config.toml
num_hidden_layers = 14
rope_fraction = 1.0
bias = "none"
tie_word_embeddings = false
init_std_up = 0.0406
optimizer = "ademamix"
lr_head = 0.00743
warmup_steps = 249
final_lr_fraction = 0.1
batch_tokens = 16384
train_tokens = 185300000
Each number is 128 + 24 x the weight over its row's rms, rounded and kept within 0 to 255. Layers, rows and columns count from 0. Numbers have three digits each. The size before them is the row's rms in percent of the matrix's.

# layer 5 MLP up, 512x128, rms 0.134, rows 361-410, columns 64-127
093:149115116144119137145128165114108111135143107114148110132134175119126110146113151118146091129201182129117117093160166086141108129106127108132134103081128063158082106147096123113101164125138086
093:112133169104163144092113163170127148118084164164095139124130121102149109132131161145147136154134130129128135115109118126149140100173119099111145125113124065122125110136156161144133093140150107
097:123085137096122160153119117119140160115085119158155072124117138107152102113115139131124144140149116081101120125108148109124161095104119159127159083107102107134101150095107130105133149139139139
108:155120170085135123123101104139105117167116120160130130127110149158142167134103111121111107117131127129159133109141141133146148052124152091149108071125125166097122094078157104138133149152136141
093:083108156094133111122125158114094100097144119187163137138111111124110153142129165144110170147136153103116146149146084155121148111127123109101104135110136116111121131121136089158117084112173078
105:160144121115092113092131132148131121122114117130164118153143153125160122129072123139122112192138155127144156107156104087118103131161144081173151078157164113144136147130114085133140156108170095
095:113081114172104104140165130139134138128138133159126115112108175114112162094109177095105104159160092107152117125141139129114129098155126133138130101136121142161123146102099129099131157153142098
101:134133169127131114099180120150137101120123127194130160126110125117148130078120180161126146147171134104102165092099172130120159136130095137122109077116111101149101135131123103113115137141134070
101:149110131105101147127122110152128108150126126149083118123131136126144173142177143160148173118137122157154130116129133123119160094113048110143106103111139091151097147098136142104129122155104148
095:111120113114137144110173147123102147099112115109161108082123161107127138174095142183082124134133164093147118130136137174106123106123142100127150091136166113115111109097132147113110109146143093
097:152144143131159096182139142169072119156167097147134090123147123122102105157135127162171127122139091128141125129130133126100091096117084139125112118135138136130132143167169145153134154081135077
113:101088143130129122161144129106121130126102123187115073113129162148169173103092097104126089155096133123091160119099092105108156132150122107122110125092105113119135161107128162141124081174117116
105:151171109135137125100171112153143152131095111150145155132138111162094112150113087118074128150118112095137124126133107120161135112121095138123085113084144144111108134135120098137077169185151098
101:125080114125112157165149135106107111100126120135134089155128134095117146107104108151144127153134114152093134095131137116119087130119139132183107109111139163114145161114098154164175081158127103
094:094131122152094164147149162139109167144114094100111105163164154114151128125072092125128120134132141124117174122155165112108101079134121145116094166118124155097123180129136148168145112152137106
091:117141113116144155136122129163087108124130114131085120147137104103159096113132112166097135139106101116103128132136119143124108154091146149161128126129127162132112123101059124206127132127158114
098:120102156097137118151118112095152116121140106167087113138146155114125155134104091106080167112094125142167164137068132129128146133140127125130130111089133126126112166124095129136108126110154116
102:094189141085103140146117142152094140128163117136139106121170138112121118162138098157158144143136106116170159144163077114116138123144129093150125091138186101119121140134142111133154140116126141
102:137159104138104128116165142132104108157092135118154147138149110124101168122097101104125167105159161149105113160101132125098144140111103157147131145189173116100099171110114169160143119155104145
097:162137153104139191164137158188126154129125145158135141117130156159096144127113061145172133144170156086134135141140141125143143104137110134103146091120117128148123134125078142117094150144164082
100:109157141136114122150126106105091119127162091167086117100158145128110122094111125162133146124105149140126126140174104125174144085174143101139050116143126105117139111110131128147134146104137127
097:175084107084137137114127086128143129127123098196163111140116155142121110138115108162138157149092088113177136097121101104110129124111107168159105104138175104131096088140147100128184090150142125
102:090099128155124139147160100090146098112106133120129080100123149145138130149090129078128168129125133123128119109113135173142118076111139135112111128095151150131125170111111115151136113124134136
098:112131133103125097168162150103112132118133138175157138144112126082083144098115134145111155142099163138145132163125144141119123127147111143123135104180148084122116145134101163187136079119138123
100:131134134098139137141096105156101103109124132135139146104099152125107114124144158163139105138111118136149127100082105151150152115117074121185151130169114161159112150153145133123130115141175166
096:151082191087147127145126115107111139133148068130102127128133119136160114144141107166119124184136097165144112145167163150165088088075130158125105126115152115089116103126109112142119118161097092
105:087101176145099117164108118129128155121088135109165145098138122107175155145118130151110140140164178109145136121102139165147130081137117091124146128148153096091109139089155138144105137135148134
099:097125113130136183151119128120132126125107136145146171132106133112115139117128118081134126123123135106110125136091144074158121144122107125146113102146178112139122167163159113166130129136153132
096:106119127127148102115117135158116083092119108133134147151129144085134109116132127070109114168123143086145082167138152116155143109101087106124130132132105180113120098125111150114132129177133097
105:142127118122120167145108132117116128115094135133109135152146222106107145151120133172153159161145153081098154127117136107133060096164118150121162116139137120090120106092112156157136131179140125
107:116177129113057116140134081137107136089133135100111110121099133120080109123102119136122108115126118105152143163128109097195162153124091119159114072110119170149108132119102154135151144124100061
100:096150138111158151152094082119145085088102117094098159125147116146116183166077086144152144101121120135158132090113161107143099095102088114141130090103171104106099132099113171167119126152142091
109:151101130120090080075145097136129145150152137153126098154118158126122144148124128121097099137101158133142143124084170110173153111069123094144134121150156163133124113147109139150150135103155134
104:166136142071131175120162132128151132122123127118118110127106148107137154145096155191116190123142160138152147138114147115126133148082086094158112089134099153092139131116153137132179101125123133
100:132156128117136099119122102111148119101139105120087117134133137161137180142099149145154100135086106126135126072161112132128120137151111105139147129126102088142103186160157124139125120146130102
091:137116169136106134120167152092131100082099103126078178190177143130125137135092125117127131165111124119118133102124181092130114136167081153133122119145161141130090167183141125146163121117083134
095:156141152128168108130098166157131148097129095111102136145152140131189130124114157137146153166140107139119158130128085132109115164144112130166121165130134099151109081112137138199155148112142105
102:140116125132143137142146135111133101059126122120136123141109111134170127133065092119077122124100125067097103102131119141162134145085123136125130149152109131113119106116146176143145120106158077
097:144125169134125115113126130111103106120085113165148050123156145139105163132115130109154147135149120139107133151092122170114154100178126103139100110131172131084104118137150131120117106114140117
100:111081149103106127152161116147075084158137091094090120179133109126141135109061155124133154131165107136100137142117169131116114141120102126168077123121103150108115113108137138184108115150113123
109:137142151140146101125101163128135162101147119119140102143158128128120159157162167144130149176105133130123177117063114127165129151105082090146136162106104075145101136096123117144158148089118096
102:123110141077107165169142087116079138116121113170119151141137143128128127137114073135151169114119102117133131134104113110163132128088078122125125150112132131091108103160177162139136154114148113
103:118137138088111168108162101140118089125102119103119130135141112080135117107111124101163134135150139112117157118135164141138088118124116161143131087116151125133101145141130094135073162135175126
096:102093124165122082138176145140129080155121123131137178165133152120176146149126135094097128105071158146088126137148174158140094117117102107136100131135113130131109127127145117179171112181144134
104:112151119134137114099128111081128120106069126143090117121148123156103149119129129124157169172183118115123177104110127078121155108134139143140105104097130094137129140098138130138138141139117112
105:123160142067138141110200114124113084127119128127156105145113146092095099076144174136121192149149142135189138137119107164144112139149103139154116139131172126148131169123148151126117111146141078
091:155104109168086143166112188078125146132131103119129143153132198145124158087113098083176130095144160140114183107143101152112114117139122116133126110131113094094118143153085098115102129139112091
103:127122144104108133090074122101105129184154110078137141160160169115111172120164118122142147137156131142173124148111141124145125098174115113125147122075132140119132108135149155144163101078118097
101:153112125123130128112135093129067074152122136134092095136107141123132159113133142144111142131102124117143161043108133115112135109137118147131170132099135074149118147121090086121105129129181104
091:145114106122114117153124115087119119132143086130164126111131124127117146108096104129156129138141142128121117098054167141140145157093093142163063158138130129130141118080134160103109100155117160
# layer 5 MLP down (transposed), 512x128, rms 0.135, rows 361-410, columns 64-127
093:103164128157106152127128129116164130125115156112161120123106124080116098106147125138136110093128156092176138121134112149115108134078143144169044101144135150109123146122115196141135171176103146
097:142135122112108123094117185133127153111135096133133092124130152132119154143125136118134117180137122166092102105157096111106159089092164178118139118152157121121096150111122149098098122154103122
096:133136134124080141139122126138100110125141118160139132132089125128153161055120146125083143165114113132105102111126151121128119131114133168112170173129099115104138170099126117131139119131114160
095:152120129065130133120153095104149106075134078137118128157134124144128152142118105175091158152120116135102130127105180134087139122147148112071145140098094093144122101180121124111115170126138145
093:138182150169087117124154130173099123114102141087155174129109099129089105111151102127117102178133138111120129139135084124136140135142121120160135149115097114136102112167105130170118125160138130
104:132095144120097135080148124114141135115189125093173095121096166124123116143071108105151117124089164124134098143149114120142124132118098096083150117140150192129138091098156106120105140128132116
100:177139138106155115137131125109122155099130153156114131133164118160123107111107081137151128145123122151143164175112145147062126135128117121088129140082156122153075102091155119214097121168108110
103:142086125125180138139150160148133146119107150124163121132134140151111113160140092150091124156127171139156144160151158191131096131120144111148102117134164141122109127123096108164154108197135120
099:170152168094154131175086119129110122160137157129084140113088136119118136133113120107158092098160174146096152117131095106115136102131118130103131118133074125075163103111150118127153157100132112
106:086143134153121172132161145099148137098130129120141140120142095112116139093121093113146134128100136127172148135122115102176109097137184126119110132119173099078028119103137175167131112165112159
101:151120117126133114113153123162134127141126116160138079163091135122085128125125109136118104075122169098077095123138126127087158122143144116131108178132132154120148106105148128135120120067145120
100:145177149142116100133139170116165095121120151107119127057107118115145123153114110129099111133137114184161177140092119093127129139105136105161164100112116102104128145130093108147111135162160148
102:127137150147167128103115127148140095136104122143140130129118156117093108129128083144109100129123099131112161144143146124120151100158122169112149159165131098099121194163104131152107105138105124
088:114140164114125127106132143130162152115144152103144162173073165125114090168137116141130133101135132130123164130133104133104095115139135132125159134158116106089151101129125117140137119128153135
098:125099121113110141088091128153067161147145164137132128133132132137134130080138142140096122115101182152170114131177164082093144151145139132110095134114152129126104107111148142106110149150111121
100:124144145129131120091145132081103097142128139133106157175109109165111148156109117100162165155151092166114131099119129109096121100149166127128128125144154132116128120118123134083127128088126139
111:119112122170093113106159149139153136102105091084136106147118142118091116157105106120141131092130106127107113139136088142154119162142143136089097079137067173133119151156113155130137137130204106
094:136153067130137169116136144110171125134130137084121125119092068126142130124130136100128094140117165128128113121143111124182138108127156179128116121105100119162095118157114151125134123139104144
097:139155179121153142112168139150160138095153125120134097123117114103156140119106141120099134101122141117146096181176122062129155149128124162102153107135121163100178158117112165142127132144162150
099:139119107198120136137114093075125166122117151133114100138186147170125149119131143119107131154161132113151084123104149146101110153136169128128150109150110144143159127143148165119095111086093139
109:133098144126155129103099098159121123141121204136140128166111101123108078137142129146131111118114091145154113113111154152136133103119133166144103095161123104153112154145142154157096086129088169
093:127144165106194122132115167147180089143099147134113117150138141113113143106145082126137133105112165099142100100102109118103080120121133129196098105154144145126144124116132134142104146085143124
096:171147152158140119163102151187106136153117128148131127094077106134136160118122117142092110103129125115113114141103093101124144154146142142093102150099106128126186176127157113145141114137113121
097:148138119117134120116153142122155135134135130157120100113103168129130134099148116137174132111142117146114090128140058123119105179110094142136126070103159138146194125092115093113125107117086126
099:110116154077147129113095127173114152160143150122119152116158162128147123125101175103082156131159086128095132110146143127156095157146092142125154118137101142097201121172134123121137122130122147
096:119123138119124131120113118145180114161106105125086144102146142095173123132145133110128123119161154149132164150111152108143133098165143102143155126153097109093099087132098111135135115158182120
101:124146131099140130114133103136142104130070108091161108112097129111113125149108116136149150129170143124147088126119092135163104135140110092106152133137096135120110146135135153147124117104086144
103:122141107137088103157111096174108126134092191142151146110096137111131146145139120129105137148157137146143136126179144143105139117120120087103092158147155137131136176165110146114106127136099127
096:143163129136155099129116106087153149164136168153126123089165097116135164130116138107148150140134112139110163097122151143083122098144146117141129103149110126086177147098122121145130140145123114
104:140083085098157150133107108080128135118159114108159116124153145120107131120128103142108130111112135112114080115156169135116152097110136080130167149141102125141100158115086106137105136158136115
092:150153049118135150141168103135122115100151136115146132103087099122118103137137107166074110110114144148104122137112134085089119107098149152125163156104107100149144136149174137128139133123163158
109:107135094089123097111141133124077098128139119093106129103102146121134078132120159155141142132074113093138140122149153120163150146132112134101146130110134139137083148156117144148088097148143154
107:149125116123160168144094108157148137134146140124166144106169113149142133122147113134152134104128126146119110129131135107121140135114123124146138159132119131169124128134145124111122078140102183
102:087134164115128119146149110125125175171121102157123125144096136109104146103129120136101102148125144102157122156123146143137150096118113139107103086148134109087138141160111112124104105120117088
097:119110137136123141119105112133108120154129117146158145136117134128141115135134127100184122095109068097166120147151121112091111129119158113160090108140118126140152156101173118137120091167069145
095:133141165112084124132134171117107154120152102103083144132104099135130152113145138114140134089143166078106108156093132144151136108109134149128106109128148138113089142168155128096137145163102107
098:146106135139180098179117070090132114110144141129128164134140128139172124104143118123117137140088083138134124108119177142100119124105092143109177125143101150138169119149140152088145093094102141
108:106132104159115149129164120136075164126103109143170088147118129107125106144133169155134104095116135138156106124150150165144102112065163125125129114076138159111100125120149176160066097170096113
100:141135097128150131112129127150124159122143105090131164165168138127124102122078164141115126116134079111099105116126128134077104125157103145149120126095137122143072131102111108108126150160134108
111:091124110163123070115145126142156079085141106162113126107114130122154156155146127109133120153096125139083146102120126137122156117148128143129160143196126105146130163105104120110146155128119121
108:147114103125130147120127148117158092079111134116128115139151133113121123136096128126141127120151113156080109128174106127138104103155155116138153091144120182129110088114079121098109120102196174
107:094077112133137132115137130131139113133100111125151105167131122132135113159128140117147075139145180124159088117170103136161108133132157106141151123131144174110097088138104149153135145117140162
100:128098116091123135128080132148141124142128109136139080150134126116090144124126086169130110120090145094126115162136162105151142085158128089129147110119132150158114126122139145170122122137158131
102:177143093125130127160118107143127092118118119157129113138165118128154138070142134101160150120117109119117153110121118097166123124123142122128132123133155160121108100138122118120131174115121123
093:140148097145126145149106175117112133186128118141140141172111135113155143131131164117157076092125152130113170132139136134076096117144133117126117134163123151129132131137118118136145120129115115
109:120165155127104143154177130167073135132103151122164149130114131167103133164121104200175125152124134131157124113149147115116108134138116122127094158126133143116155116173117150106142137152115161
098:132131135136142102128131109100191163104123141141161095137127126153086128146128108191175170116147102100103123097129136125132119141115142098161136088148165150152124147168119137123120150166137145
105:137093162129139095106153127145101145158141132107167089147110130111104091140119129116159120134088165155137097122137123175146140135134154109098118114125072127131154142115104130151110114095139125
092:135086109142123142157109115122143138122132144112154082068083123133125120127138133103134128146108092113119116105119146169125163125090091139152133138132108100104148148171096132146104098132094152
100:168146068165090129136117144199168123124114145101124142119132192152076142102130123128116111138096141079129107146114157164090117078140119138114108148128123132149144130125153136158115156077135121